Weights of a small transformer language model.
Architecture: RMSNorm before each block, no biases in attention or MLP, untied embeddings.
Training: a variant of Adam for these matrices, 147M tokens, 8973 steps.
Each number is 200 + 40 x the weight over its row's rms, rounded and kept within 0 to 999. Layers, rows and columns count from 0. The size before them is the row's rms in percent of the matrix's.

# layer 2 MLP down, 128x512, rms 0.0931, rows 0-54, columns 384-511
104,141,200,142,285,263,230,174,113,205,209,168,178,238,214,190,156,147,194,165,227,162,214,202,267,201,304,251,184,209,139,140,126,213,104,163,248,195,162,171,142,216,167,254,171,223,257,230,234,185,127,166,162,206,264,176,170,174,261,210,207,241,150,219,188,154,220,229,225,204,211,217,190,210,251,169,180,125,173,206,122,257,224,229,118,232,201,282,221,199,192,168,176,204,232,261,199,284,201,141,159,199,229,215,138,181,236,206,148,261,238,167,215,179,259,184,137,212,234,201,176,158,246,205,155,163,174,234,206
098,191,140,203,210,209,196,206,201,256,120,219,166,184,222,153,226,129,179,198,224,154,169,208,197,189,148,274,219,199,220,245,79,160,124,189,201,222,145,211,188,198,235,237,252,93,184,172,136,199,238,151,123,174,167,202,261,235,242,177,232,114,206,226,244,196,176,164,225,252,174,180,198,250,256,141,190,169,268,132,246,209,155,139,165,179,149,133,172,229,211,203,231,207,124,175,161,183,232,212,192,199,132,196,194,178,254,215,211,189,230,181,210,208,201,258,221,192,163,212,258,203,170,248,189,149,187,186,171
089,206,236,221,140,160,262,199,258,166,149,197,183,222,172,187,116,225,178,228,219,198,202,202,196,178,273,220,268,151,158,133,196,172,181,222,190,198,297,242,224,217,142,221,193,150,168,190,219,288,290,139,146,181,208,208,145,234,221,195,216,176,257,232,213,168,212,189,198,160,246,230,191,208,256,221,213,268,194,240,168,196,179,229,157,190,271,241,253,211,229,200,182,192,175,145,253,124,183,219,199,196,240,204,214,229,148,238,217,242,203,178,286,243,243,236,175,227,203,231,212,238,211,253,233,243,234,150,221
111,170,223,211,169,206,195,222,187,158,177,213,200,253,177,212,292,179,183,164,205,179,195,249,178,210,271,161,192,251,203,130,234,213,239,218,169,153,248,296,173,236,209,159,249,186,246,173,157,234,181,236,146,205,185,155,233,193,203,179,264,191,141,157,223,187,175,262,101,239,200,212,187,168,240,121,328,141,179,192,208,167,185,172,237,160,124,218,246,178,223,216,268,185,158,219,215,194,212,203,239,188,220,203,226,181,164,203,214,112,244,227,242,172,252,149,187,186,184,153,195,206,209,187,224,117,194,214,155
097,199,201,218,217,216,185,215,244,211,209,172,202,173,219,234,190,179,262,225,242,235,210,226,208,222,218,185,208,158,151,305,208,264,178,233,142,175,229,156,206,200,239,229,147,225,255,322,158,250,195,177,228,206,188,256,273,189,242,228,259,216,133,155,244,199,215,140,202,208,143,196,209,222,167,224,262,208,245,260,260,133,241,230,278,242,236,137,193,221,182,228,231,191,223,255,255,249,156,208,234,226,128,257,200,247,166,176,231,236,226,312,311,183,123,214,180,170,189,239,137,152,214,144,259,86,215,210,250
096,156,219,200,240,237,168,238,192,237,193,212,191,141,155,205,246,223,166,177,172,201,186,225,139,212,147,285,216,240,258,148,242,239,229,137,242,94,159,195,243,218,198,180,191,178,237,242,127,134,179,226,216,186,196,244,276,213,226,230,183,178,335,223,136,250,246,195,268,251,162,160,206,201,175,234,221,206,226,218,193,262,242,210,226,164,212,194,188,292,211,191,244,186,123,141,214,287,235,204,200,232,125,190,183,165,151,189,220,173,138,269,218,267,227,195,159,187,177,212,229,207,187,208,122,207,173,209,216
102,226,159,155,232,152,255,256,182,234,192,135,159,209,263,201,180,220,205,220,183,138,160,98,235,146,251,266,229,204,215,155,175,214,164,202,199,152,156,220,136,180,192,218,139,182,202,134,212,133,144,188,235,176,237,134,138,248,212,172,169,240,221,188,192,227,186,167,182,219,179,236,208,256,202,170,237,254,180,175,178,177,246,172,251,254,174,190,253,151,177,214,208,175,162,144,181,151,166,233,214,158,103,156,214,170,160,219,249,144,156,171,207,203,184,260,263,165,179,204,221,235,233,237,176,188,170,192,189
102,195,155,213,173,204,203,220,200,199,267,233,163,274,211,266,290,177,223,191,159,177,165,220,182,189,236,219,185,244,191,196,49,127,170,209,167,230,304,194,161,191,103,203,207,218,211,232,218,167,238,313,178,205,227,188,253,191,209,196,227,184,134,180,237,132,189,191,181,266,217,132,185,155,130,223,250,208,188,277,277,204,196,206,181,295,199,166,265,194,166,177,212,239,193,270,286,208,173,228,202,212,156,309,208,228,195,190,235,171,192,231,143,179,220,214,223,211,277,206,302,246,208,220,247,232,194,181,238
101,239,240,290,228,194,186,140,204,175,217,198,191,207,162,217,195,139,195,152,207,196,178,222,192,199,219,178,145,210,166,187,188,224,165,247,213,245,296,261,211,137,156,193,155,212,219,216,211,110,197,222,167,205,155,86,204,231,231,101,260,238,201,176,221,192,173,133,239,259,170,284,197,202,232,218,186,215,237,237,181,118,126,201,204,224,160,289,226,164,136,208,143,156,123,180,152,170,148,224,199,196,179,188,189,181,229,220,240,220,133,212,166,166,224,218,162,174,186,151,166,196,194,196,234,138,178,221,256
096,207,171,153,221,176,225,169,206,199,191,257,162,198,244,162,240,196,230,210,273,212,194,218,234,211,243,230,209,157,277,246,214,193,149,136,208,190,234,133,124,154,195,190,203,236,201,140,240,228,235,70,197,175,173,159,210,188,196,185,212,207,199,238,216,156,131,278,224,232,279,189,193,207,225,214,234,241,156,195,199,160,183,193,168,193,246,182,250,246,200,209,230,142,208,134,182,176,171,284,167,206,172,278,200,247,146,109,228,236,178,190,189,100,210,221,226,191,263,233,184,215,217,161,225,177,160,190,199
093,168,220,232,151,237,210,133,186,192,158,211,109,253,233,243,227,160,188,240,212,185,144,209,173,212,193,111,196,113,170,217,181,210,271,165,172,224,144,314,143,201,210,265,184,188,163,247,216,214,166,254,186,195,234,208,224,144,228,229,220,205,189,188,158,218,169,172,135,214,214,185,197,255,131,220,205,267,236,210,214,199,215,179,224,217,136,190,185,276,131,187,145,214,143,171,131,237,256,148,195,258,215,164,235,277,187,230,227,205,173,159,201,243,192,200,198,195,188,172,266,203,269,172,231,198,231,194,219
097,216,214,196,193,195,171,193,170,218,129,200,141,222,269,216,254,200,185,187,144,184,164,256,239,196,218,227,167,225,128,194,146,248,187,157,229,279,195,168,203,252,253,231,221,213,243,135,143,139,214,231,191,197,265,180,204,183,230,210,192,211,299,248,230,210,232,221,197,214,278,180,185,128,213,202,192,190,210,259,147,155,177,211,211,238,164,108,213,259,262,149,214,246,236,198,238,274,158,162,123,188,210,170,192,215,172,215,184,201,262,260,256,261,178,225,215,229,180,179,218,288,148,266,174,204,208,152,216
101,261,257,258,137,306,166,143,209,184,132,241,183,208,228,198,208,178,148,218,214,207,248,181,279,188,218,163,206,141,221,141,219,205,178,269,171,176,189,237,216,193,188,205,142,258,167,147,262,236,266,158,182,229,274,184,233,255,165,166,182,157,224,231,143,233,141,240,245,258,144,264,203,203,185,224,128,217,232,260,241,150,181,225,175,174,231,112,173,176,151,194,194,163,229,138,199,192,204,200,175,231,239,245,204,219,214,202,199,266,205,216,100,258,138,171,99,242,198,209,94,223,237,225,192,173,232,141,243
101,180,133,213,188,224,117,270,201,248,123,204,136,218,225,95,296,154,211,183,233,233,199,196,200,242,213,181,179,263,268,219,244,194,188,189,203,120,212,206,143,260,206,228,142,201,195,265,225,159,258,170,126,225,241,198,217,193,143,243,223,245,121,181,198,134,199,231,125,196,231,220,199,150,257,219,162,196,215,211,159,179,221,202,235,221,206,205,178,260,255,171,205,202,215,215,241,226,142,196,271,308,181,199,189,254,228,223,187,188,164,190,248,183,176,177,178,214,221,188,203,210,250,158,250,245,175,138,184
095,197,201,213,198,202,217,161,161,195,200,196,216,249,215,193,167,229,145,243,192,152,219,233,229,175,175,238,203,188,241,112,190,161,205,181,207,200,116,187,175,204,190,132,193,210,172,236,233,167,193,250,214,198,207,164,206,222,190,197,248,179,183,166,140,216,130,146,198,207,246,286,193,154,222,192,247,169,266,188,217,177,205,169,137,194,180,202,183,218,161,175,225,182,206,163,210,173,274,186,283,259,200,143,191,201,263,201,165,206,144,178,160,227,243,187,180,206,154,174,169,203,186,153,168,101,235,282,216
099,133,128,251,132,174,166,180,178,224,157,183,173,170,230,242,186,185,277,124,181,189,171,234,194,157,79,230,174,196,188,237,212,243,188,181,237,211,203,194,204,162,164,195,203,216,185,178,232,119,213,260,197,206,136,208,196,201,191,190,191,211,128,175,177,226,174,186,218,256,182,235,204,184,215,175,202,238,182,209,249,230,216,178,158,233,218,189,168,209,198,227,180,147,186,218,177,179,241,96,238,220,183,188,233,280,171,192,186,141,184,244,195,185,198,191,235,196,195,238,124,171,173,321,249,174,193,151,169
097,112,189,188,148,225,215,177,173,220,217,253,168,195,242,188,191,175,160,130,246,210,192,269,201,183,162,218,171,211,172,220,170,150,179,218,201,145,194,161,150,199,207,218,191,230,219,163,183,187,302,157,212,178,248,180,185,208,229,179,256,139,245,162,206,170,251,210,129,220,97,182,187,179,216,199,176,167,127,246,204,163,218,180,145,202,210,178,234,222,214,148,155,193,178,177,150,191,241,153,264,237,249,210,209,215,159,177,221,130,132,226,239,188,224,250,212,252,145,139,233,193,119,216,242,218,175,188,194
100,129,211,209,233,205,190,165,172,124,222,164,190,180,124,183,196,230,155,172,272,175,196,257,167,182,121,180,301,243,172,195,290,275,216,207,65,243,246,200,214,172,164,162,243,215,135,239,225,181,138,123,211,212,222,229,226,207,233,207,241,156,210,179,241,208,197,144,235,272,159,220,200,204,197,205,231,190,193,235,224,202,219,153,135,171,149,145,179,170,201,157,209,119,191,188,202,139,179,131,178,260,211,162,222,204,183,193,186,197,240,206,200,184,113,255,220,213,118,208,145,191,216,194,298,206,122,230,184
093,209,156,190,166,180,211,259,250,213,193,191,239,210,208,215,136,183,159,170,171,124,285,294,180,179,171,255,247,161,226,217,185,227,185,195,200,197,273,201,153,133,252,207,135,165,219,165,205,175,146,190,212,204,156,173,174,296,125,175,231,222,233,240,191,330,291,193,191,103,141,307,184,250,244,171,257,186,161,172,208,202,213,172,231,199,237,254,189,195,160,282,196,170,220,211,132,207,207,227,216,273,171,214,201,231,222,211,178,148,207,218,218,233,171,177,198,276,182,254,293,222,186,273,186,215,156,143,186
108,213,245,173,179,151,171,198,279,175,240,212,154,189,159,219,202,132,230,155,273,188,181,219,167,169,273,248,280,235,148,234,169,181,214,225,260,172,196,202,257,264,177,138,312,203,154,273,237,184,191,206,227,133,178,225,218,300,280,214,223,175,206,280,189,261,240,219,196,235,195,209,218,235,216,125,285,261,184,273,129,195,241,221,187,239,276,146,150,213,164,195,210,199,220,242,157,223,186,155,219,193,138,239,184,207,204,303,195,151,268,163,151,208,166,214,110,277,215,192,242,254,230,244,168,201,276,235,155
099,181,225,168,254,195,182,199,184,205,174,222,255,200,194,185,299,201,198,226,176,179,194,147,233,206,151,195,281,213,182,244,227,137,158,185,238,144,178,160,178,227,129,201,141,158,244,181,208,101,143,195,218,218,128,225,209,217,144,206,193,135,121,197,179,242,176,178,228,178,159,260,194,243,202,220,201,180,195,245,228,189,132,232,164,139,157,245,252,109,269,142,174,219,166,215,265,246,220,189,157,179,220,196,159,200,229,182,163,128,204,241,180,210,210,165,167,187,95,144,182,150,229,233,109,233,205,157,160
130,184,214,309,194,192,269,169,251,203,209,231,244,243,226,184,160,183,225,233,204,172,202,204,207,209,196,216,216,192,211,205,190,214,180,272,203,225,214,206,249,225,170,185,200,228,171,186,260,246,214,224,146,170,208,337,253,164,209,367,259,206,279,301,237,208,204,206,208,165,203,206,198,209,197,201,199,207,176,220,178,251,201,267,213,207,177,211,245,202,233,254,252,234,165,215,236,174,166,197,242,225,224,231,229,204,209,198,198,241,265,195,192,201,223,181,234,226,225,234,263,206,219,189,216,210,281,244,254
106,214,203,240,228,260,236,94,176,251,134,243,130,187,190,191,191,251,146,255,217,264,172,191,186,234,197,229,137,189,236,204,231,203,238,240,296,191,166,273,245,273,267,207,179,195,138,265,133,198,193,213,159,222,155,254,160,215,214,230,231,213,218,226,295,263,169,223,208,172,239,204,200,191,218,220,201,153,174,185,171,162,194,218,152,239,266,202,314,249,171,299,229,230,203,171,282,201,132,165,129,245,252,200,213,215,274,203,209,227,193,231,198,200,240,232,201,240,248,236,206,264,138,184,229,178,167,253,243
092,128,132,157,203,170,252,147,265,209,168,227,216,122,254,194,232,162,248,231,172,113,230,235,191,188,200,223,227,239,219,101,152,164,221,216,180,224,235,207,216,204,137,199,222,140,192,218,266,263,266,141,275,188,174,172,174,261,179,217,247,232,206,266,149,185,179,190,239,216,267,137,196,218,234,212,247,208,164,191,213,228,143,204,179,167,215,143,239,232,185,207,186,169,220,244,198,158,201,200,185,241,135,187,297,235,190,137,238,166,230,211,206,213,189,191,168,225,272,240,230,201,244,219,222,131,233,200,211
097,178,224,181,151,202,197,259,257,239,246,220,222,263,144,250,210,213,206,187,313,224,174,194,218,181,193,214,162,203,183,199,217,168,268,166,209,187,236,176,184,226,189,218,154,254,190,216,254,222,186,166,163,198,202,202,167,144,260,234,179,222,167,192,188,182,185,204,196,193,248,224,245,189,217,271,264,212,153,158,186,213,225,167,219,202,168,215,215,180,273,222,158,134,248,253,278,127,212,219,257,187,195,173,151,148,162,210,149,198,199,193,183,162,201,227,183,187,229,205,233,226,207,185,201,181,168,279,186
098,100,142,200,199,114,154,149,166,202,165,246,176,238,250,107,152,187,197,188,189,217,225,270,149,163,175,238,197,198,173,245,166,114,186,221,199,118,161,186,263,163,146,192,213,204,108,204,190,191,149,251,202,187,214,202,231,151,165,209,233,219,234,177,165,207,192,144,209,220,151,226,196,278,155,158,180,104,242,207,211,151,243,200,166,217,136,228,236,173,203,207,186,226,111,218,173,202,241,239,161,213,174,185,207,194,255,174,233,150,171,149,214,165,160,250,223,215,175,228,156,236,107,254,228,173,167,182,194
094,193,194,230,269,218,180,208,170,169,174,254,242,251,168,186,209,152,214,135,99,116,180,193,155,213,107,215,199,197,182,207,154,145,166,207,148,230,200,228,223,216,213,164,244,171,71,160,207,155,187,177,132,213,210,203,232,157,160,196,133,177,191,178,228,186,175,161,199,164,208,131,218,228,221,195,259,168,129,152,165,201,217,217,225,199,243,261,223,209,176,145,224,211,137,284,193,208,196,260,204,182,150,136,208,225,219,181,169,162,198,263,123,211,170,213,233,153,194,152,159,210,211,122,148,158,194,151,200
095,300,223,169,238,222,239,212,228,193,214,227,186,227,187,248,215,213,171,246,143,205,264,206,199,145,164,217,203,265,239,192,181,234,159,268,198,203,269,142,262,187,226,171,151,72,197,153,187,230,185,295,245,172,228,188,216,300,135,218,219,243,219,222,209,157,247,122,188,220,249,282,186,237,192,222,220,211,163,191,234,183,207,213,176,221,227,250,220,264,200,227,242,212,170,233,164,225,198,231,234,216,207,183,249,263,217,155,174,211,159,224,190,193,207,227,165,200,211,315,263,189,196,215,159,272,153,226,241
098,197,228,189,196,224,208,229,199,233,300,190,128,217,215,199,152,185,182,225,222,200,214,175,230,223,185,258,219,197,163,167,247,239,188,219,238,193,156,174,172,259,232,232,140,189,181,235,137,157,170,194,171,181,254,184,166,149,156,230,185,237,119,236,132,174,181,173,234,168,195,239,197,241,205,244,224,174,253,134,199,236,191,236,171,221,206,156,249,223,145,97,170,225,258,205,146,246,186,118,116,137,158,197,176,169,209,190,243,127,222,173,293,224,210,194,232,175,248,176,201,110,206,142,184,246,223,188,172
102,186,238,201,142,216,229,240,309,166,213,219,247,199,201,234,223,125,223,203,241,151,202,195,121,159,192,160,161,141,203,179,142,236,210,219,132,125,234,240,189,284,226,250,167,221,204,142,229,197,170,182,265,177,191,177,80,221,199,174,222,234,244,229,180,273,160,244,190,217,171,204,208,236,242,224,233,122,211,217,165,210,247,165,171,231,222,171,216,275,167,215,193,291,297,169,217,153,270,135,139,198,206,206,281,164,197,173,180,234,193,251,166,163,151,188,181,185,202,192,239,208,132,152,203,242,179,180,207
098,204,195,197,223,163,208,176,255,163,328,202,194,169,206,297,231,184,219,216,208,193,237,226,217,146,172,224,235,144,229,167,186,204,160,165,220,141,180,150,203,166,180,162,302,242,243,157,240,201,133,189,215,225,270,235,165,192,174,222,209,183,197,212,165,177,281,192,180,215,145,200,205,188,253,211,226,226,192,166,222,255,282,194,157,242,212,256,125,194,207,201,196,211,315,254,194,235,217,156,126,169,135,158,180,177,210,255,205,275,173,153,304,200,216,171,176,225,268,210,181,147,231,224,201,223,179,220,159
113,177,230,219,202,238,191,232,278,323,193,225,336,199,151,251,249,232,200,260,207,137,250,218,165,166,174,178,219,214,210,216,194,272,270,247,295,202,227,236,169,208,208,183,135,290,231,266,241,204,130,143,228,206,255,220,246,188,182,183,144,214,258,216,159,201,271,198,276,284,207,177,226,216,190,224,230,239,176,179,249,262,193,245,189,128,122,211,199,187,184,213,254,191,147,183,170,178,219,240,223,155,177,223,282,229,133,154,277,204,230,203,112,204,216,240,228,249,147,233,164,245,199,176,211,234,254,264,277
097,160,249,220,265,174,165,225,162,185,266,204,224,282,166,221,170,224,212,219,252,167,129,142,187,209,108,163,172,281,256,333,211,226,210,171,171,216,205,222,193,175,192,225,194,167,192,234,128,190,241,194,222,203,219,284,204,226,173,209,191,182,243,223,187,196,220,217,188,160,208,152,218,206,250,125,264,185,124,148,239,195,222,143,193,251,247,166,243,260,197,207,210,223,184,197,206,226,240,216,148,226,235,210,152,253,114,230,270,192,251,211,276,196,170,202,205,104,136,185,91,238,166,137,225,184,203,304,204
100,243,184,150,194,136,191,185,224,138,179,199,259,237,199,189,180,163,211,150,194,177,184,220,176,106,193,182,171,110,236,220,186,166,210,231,126,192,185,200,244,160,226,175,145,212,167,165,186,176,183,219,238,199,215,201,191,267,192,169,160,221,295,192,150,230,178,163,201,301,218,193,202,231,143,162,116,251,224,214,204,221,251,245,212,237,173,202,231,193,153,201,195,162,143,165,255,200,141,238,154,177,228,212,159,199,168,149,230,130,209,205,200,161,254,211,240,204,240,201,211,231,201,181,185,176,185,207,234
096,159,192,238,145,214,243,233,185,246,183,168,196,306,219,207,200,236,201,246,252,125,232,205,197,196,206,266,199,218,191,147,177,221,222,159,241,214,205,209,155,180,125,204,240,168,194,234,160,246,178,253,192,218,200,192,218,245,57,160,169,135,289,221,258,214,201,218,157,204,212,244,223,164,165,195,137,179,214,216,168,209,261,224,207,233,178,271,250,207,236,138,225,200,156,204,141,222,234,253,244,159,197,177,231,231,159,241,186,215,173,224,193,243,249,118,165,173,242,235,83,206,198,252,251,219,181,260,176
175,215,220,243,216,262,236,221,206,233,243,218,270,222,197,246,162,229,191,241,173,224,211,211,196,239,197,203,198,175,217,256,193,251,202,232,208,197,185,174,212,260,160,186,183,231,184,192,231,216,211,186,204,217,257,286,236,209,242,353,305,197,151,298,200,245,185,186,208,228,209,174,200,211,167,255,232,203,209,222,221,300,190,234,218,208,255,247,225,222,254,232,251,206,179,209,244,183,205,201,216,278,223,230,203,206,191,200,230,225,251,206,180,197,238,261,308,206,209,241,185,189,257,224,227,175,283,239,303
112,219,84,206,110,170,249,211,199,236,183,199,152,186,273,197,140,217,208,248,236,192,311,207,247,273,212,178,134,198,180,180,180,184,209,218,161,181,212,265,246,183,254,201,198,246,234,148,172,209,254,200,220,244,251,168,133,188,165,196,227,167,264,254,196,169,205,255,248,202,216,202,196,198,220,153,247,186,186,211,222,251,181,225,184,211,229,162,188,207,206,256,212,165,227,197,150,199,194,223,116,224,199,205,206,144,119,181,246,217,222,260,224,288,77,207,317,270,247,186,141,193,192,237,191,163,217,184,285
100,206,218,184,155,248,235,243,191,196,191,164,218,198,254,255,212,161,211,245,209,166,272,223,202,282,111,164,216,216,286,232,208,273,201,239,244,184,153,258,232,238,261,243,148,245,167,225,214,185,241,171,185,183,203,192,142,130,241,210,199,166,220,215,139,78,227,192,265,228,158,165,201,202,275,202,251,189,231,148,274,234,249,172,185,153,182,184,186,219,211,173,167,196,164,210,210,115,244,211,272,185,134,187,239,217,203,229,242,250,176,126,127,231,267,224,222,184,223,216,118,240,75,203,193,204,215,197,235
097,228,160,156,198,206,219,304,135,266,228,257,156,223,95,161,222,308,224,258,246,278,258,287,199,316,135,174,205,223,182,171,213,159,193,247,255,177,227,189,174,196,233,220,215,187,203,198,123,135,225,208,211,199,188,238,171,221,202,218,173,250,147,230,301,226,199,187,201,189,142,260,214,177,245,224,144,255,241,183,206,234,222,207,199,289,189,177,194,233,241,191,204,201,200,212,214,218,160,265,184,185,140,198,213,190,182,192,200,194,218,155,202,169,201,197,170,170,179,213,215,249,163,197,216,240,201,224,209
098,235,176,179,180,194,162,189,277,204,249,199,156,259,154,155,239,250,154,223,241,168,173,222,295,231,238,187,358,247,285,249,233,160,228,204,269,194,190,219,168,190,194,247,197,186,112,188,218,191,188,162,195,207,124,175,214,212,182,177,199,102,249,254,126,149,168,224,202,145,226,152,214,220,205,137,223,216,140,129,186,197,172,171,166,196,280,202,231,214,187,179,258,207,228,235,246,221,130,198,196,240,183,138,149,177,134,188,209,227,235,152,167,163,189,200,222,257,172,215,156,261,201,169,244,232,176,176,210
111,194,167,241,253,215,144,182,202,228,177,202,213,234,135,148,216,252,194,158,144,197,209,216,238,192,177,198,194,150,130,170,249,180,219,205,175,176,165,187,201,112,152,247,228,158,274,202,170,233,210,173,134,227,156,174,190,156,197,142,129,197,273,129,220,151,205,263,275,215,184,105,198,168,185,162,222,238,151,188,174,181,174,121,188,246,165,151,220,169,188,152,121,187,195,179,219,176,164,175,163,139,188,206,183,103,220,226,212,213,160,200,207,158,105,194,197,199,154,246,195,158,195,198,197,228,195,211,119
100,165,191,188,178,224,164,222,246,99,229,175,210,251,138,170,169,159,171,115,163,227,203,232,226,171,227,158,142,159,116,169,151,172,142,152,206,235,187,188,195,235,239,117,243,179,208,134,147,190,236,258,191,208,219,189,224,203,188,223,210,182,154,182,177,178,239,178,182,204,208,178,217,252,198,196,175,196,232,126,180,163,201,224,199,258,231,203,192,186,211,117,162,211,236,232,158,206,149,228,150,216,221,149,196,252,232,107,135,138,226,270,248,216,155,218,213,213,117,157,191,113,91,168,186,246,215,152,214
104,241,243,204,178,220,162,166,225,169,226,224,170,200,178,231,213,245,238,170,219,200,168,179,121,108,238,127,159,178,235,241,167,207,224,149,157,178,188,207,230,195,197,176,201,285,226,220,145,197,153,185,151,214,161,111,193,277,223,129,156,163,166,149,142,168,147,218,137,207,166,183,199,243,200,147,112,274,196,121,190,181,252,181,231,227,189,200,211,183,151,179,193,223,245,164,267,269,165,111,220,163,235,160,205,227,293,204,146,191,134,147,177,189,198,271,232,169,188,150,232,229,214,190,162,155,173,164,150
098,239,140,203,171,178,237,80,242,193,155,200,142,130,173,187,181,189,190,191,146,190,214,223,90,203,170,197,226,239,156,158,244,168,176,193,120,190,238,183,126,128,161,105,186,151,147,267,152,142,245,197,174,273,190,213,231,192,162,141,189,202,269,125,233,191,228,151,184,178,160,204,206,153,220,155,206,204,167,253,222,180,192,204,171,266,210,176,240,188,132,168,192,86,195,217,178,217,191,155,240,215,194,129,185,188,162,157,202,186,170,107,148,122,146,173,164,218,121,217,208,205,222,268,171,174,141,173,219
098,202,252,249,185,214,179,229,271,173,222,248,135,255,149,191,225,250,204,207,206,177,143,234,151,178,222,198,204,207,141,221,215,214,167,201,152,228,199,165,227,202,134,165,224,229,182,190,236,218,215,123,215,222,259,158,243,233,233,173,174,232,129,254,170,163,289,233,258,267,226,238,187,257,208,211,256,183,241,184,236,236,174,201,203,150,189,106,207,274,158,249,185,196,181,191,179,273,184,195,175,147,138,193,169,151,158,229,213,231,197,158,168,221,161,198,204,192,273,213,149,184,180,206,213,216,223,235,285
094,230,222,133,150,215,130,206,210,203,272,221,220,197,191,207,216,233,192,221,200,248,320,219,253,243,198,221,216,197,206,239,157,262,204,186,204,189,134,187,164,120,132,152,302,232,243,208,244,246,223,165,176,184,266,238,223,142,157,193,132,170,223,186,225,193,175,106,228,202,149,217,213,178,187,166,190,155,227,151,203,96,260,185,166,92,204,195,198,134,219,229,248,306,189,222,220,218,132,204,108,182,148,164,190,203,144,205,211,249,169,272,185,131,149,208,201,195,158,188,195,171,229,275,216,207,211,124,188
099,163,191,154,228,141,247,233,201,195,183,270,210,207,234,191,223,232,182,204,242,201,196,183,210,199,296,237,166,187,211,182,189,165,168,274,159,262,215,193,259,196,220,246,172,249,182,188,247,152,192,210,186,186,206,186,225,258,230,215,232,226,237,138,149,169,197,214,189,246,152,162,199,213,261,198,217,198,229,183,314,232,150,187,231,184,188,173,219,184,219,165,213,247,173,194,193,185,120,150,175,196,243,193,228,257,119,230,260,190,273,206,249,222,258,227,186,243,248,189,189,300,108,191,231,158,190,229,221
098,158,264,220,168,307,241,216,221,209,202,157,248,191,125,182,179,229,183,198,261,201,204,212,175,219,149,218,158,205,216,203,188,230,199,144,251,153,243,195,279,236,150,235,212,274,163,215,191,248,224,190,238,206,211,215,189,222,185,197,241,184,221,239,101,170,208,219,206,152,208,189,208,246,233,267,219,196,220,232,160,200,157,156,229,156,205,238,209,267,204,176,189,202,179,308,211,231,173,250,148,201,231,151,156,138,171,267,188,177,199,143,242,182,255,216,194,215,158,248,223,238,176,185,226,253,209,209,209
098,201,196,205,224,186,207,177,169,164,182,161,232,178,122,200,201,173,258,227,157,195,196,233,171,176,186,188,147,211,176,202,188,266,194,182,223,178,235,177,220,209,102,275,196,290,194,82,221,155,167,187,251,207,165,209,172,173,161,176,143,180,161,252,149,214,198,231,167,170,226,200,194,182,267,155,190,210,230,201,203,185,186,205,233,175,138,261,236,192,206,155,220,185,193,208,68,207,100,157,276,181,187,180,178,181,173,148,179,200,252,152,162,139,247,171,214,78,112,240,285,158,190,204,234,192,182,167,158
093,164,198,182,226,250,108,184,220,214,181,136,178,200,299,289,233,244,249,197,135,212,170,169,230,248,206,183,200,204,232,237,204,173,140,175,170,197,265,108,178,184,112,218,132,282,289,206,225,214,167,146,201,218,267,172,210,221,110,216,221,188,174,197,173,245,168,219,136,208,145,191,191,187,216,259,209,195,255,192,220,208,231,188,190,190,227,192,201,226,214,185,147,158,179,190,105,215,133,184,136,209,199,223,146,207,252,202,183,250,222,211,217,157,151,180,217,165,230,182,171,191,208,144,208,211,223,189,214
098,179,100,256,153,176,133,184,227,220,158,185,128,174,196,240,250,314,190,228,165,231,161,172,225,198,279,158,159,133,127,213,196,229,201,140,215,195,239,223,244,201,242,263,195,238,146,157,211,148,252,140,253,178,257,192,199,157,215,200,202,204,152,200,195,225,206,183,193,243,224,153,202,195,246,201,282,155,191,154,206,221,214,243,178,150,199,215,155,223,205,148,170,127,220,187,193,232,192,105,182,206,235,159,124,179,165,186,184,166,282,134,255,192,153,220,238,201,162,170,216,170,162,249,237,178,263,222,181
097,273,194,267,252,227,206,224,202,203,208,192,148,165,215,221,223,178,171,248,196,245,265,293,168,227,290,194,244,265,245,185,205,240,232,219,211,261,213,257,257,221,209,224,196,174,166,257,186,217,233,246,244,221,198,176,208,270,175,194,216,212,165,247,169,205,210,204,196,163,216,242,183,201,203,194,169,225,175,235,242,266,257,230,236,254,244,183,226,180,201,183,271,292,265,278,135,249,205,225,254,206,270,200,211,198,204,153,248,270,225,219,205,197,230,235,194,204,289,242,200,216,179,188,284,202,191,237,147
097,207,178,199,227,218,269,208,221,122,186,139,147,183,243,234,220,128,262,149,159,246,237,191,214,203,195,162,205,223,182,240,176,217,215,217,180,244,238,194,143,130,175,146,158,251,235,138,199,164,259,241,217,204,212,214,182,265,184,210,211,140,196,161,202,223,222,213,138,193,147,184,201,161,269,244,150,229,201,296,180,207,216,175,253,201,310,192,224,176,236,167,185,206,204,149,207,113,241,202,240,186,214,217,169,230,141,138,167,227,234,268,224,224,163,136,218,205,189,229,194,179,177,221,222,140,161,229,212
102,201,218,213,266,157,137,211,165,203,187,179,225,160,265,190,176,222,227,264,229,194,177,248,299,178,220,285,158,186,180,179,205,149,177,214,221,194,219,235,185,203,208,281,204,185,189,219,188,161,218,179,193,226,174,197,225,140,230,207,194,162,225,204,224,207,219,220,188,197,177,182,193,131,246,268,178,206,207,155,251,215,155,187,247,170,208,221,269,254,242,280,228,204,138,215,207,189,220,176,184,211,196,220,106,168,198,194,150,213,152,171,231,216,240,116,237,229,202,146,246,254,140,204,121,127,217,110,200
095,204,189,169,298,148,188,170,164,120,125,171,210,173,163,152,206,166,198,137,184,204,144,192,180,220,181,100,210,188,171,174,200,261,169,130,111,221,226,148,191,159,169,92,212,188,252,208,194,74,218,199,240,184,154,209,143,167,250,192,187,147,149,194,124,197,221,180,228,195,244,130,194,250,204,188,162,131,214,173,222,206,130,157,246,183,211,172,155,250,268,248,150,189,228,220,242,205,211,140,213,218,141,203,183,110,199,200,187,114,186,154,211,199,152,169,198,160,141,236,212,191,267,197,184,200,191,235,211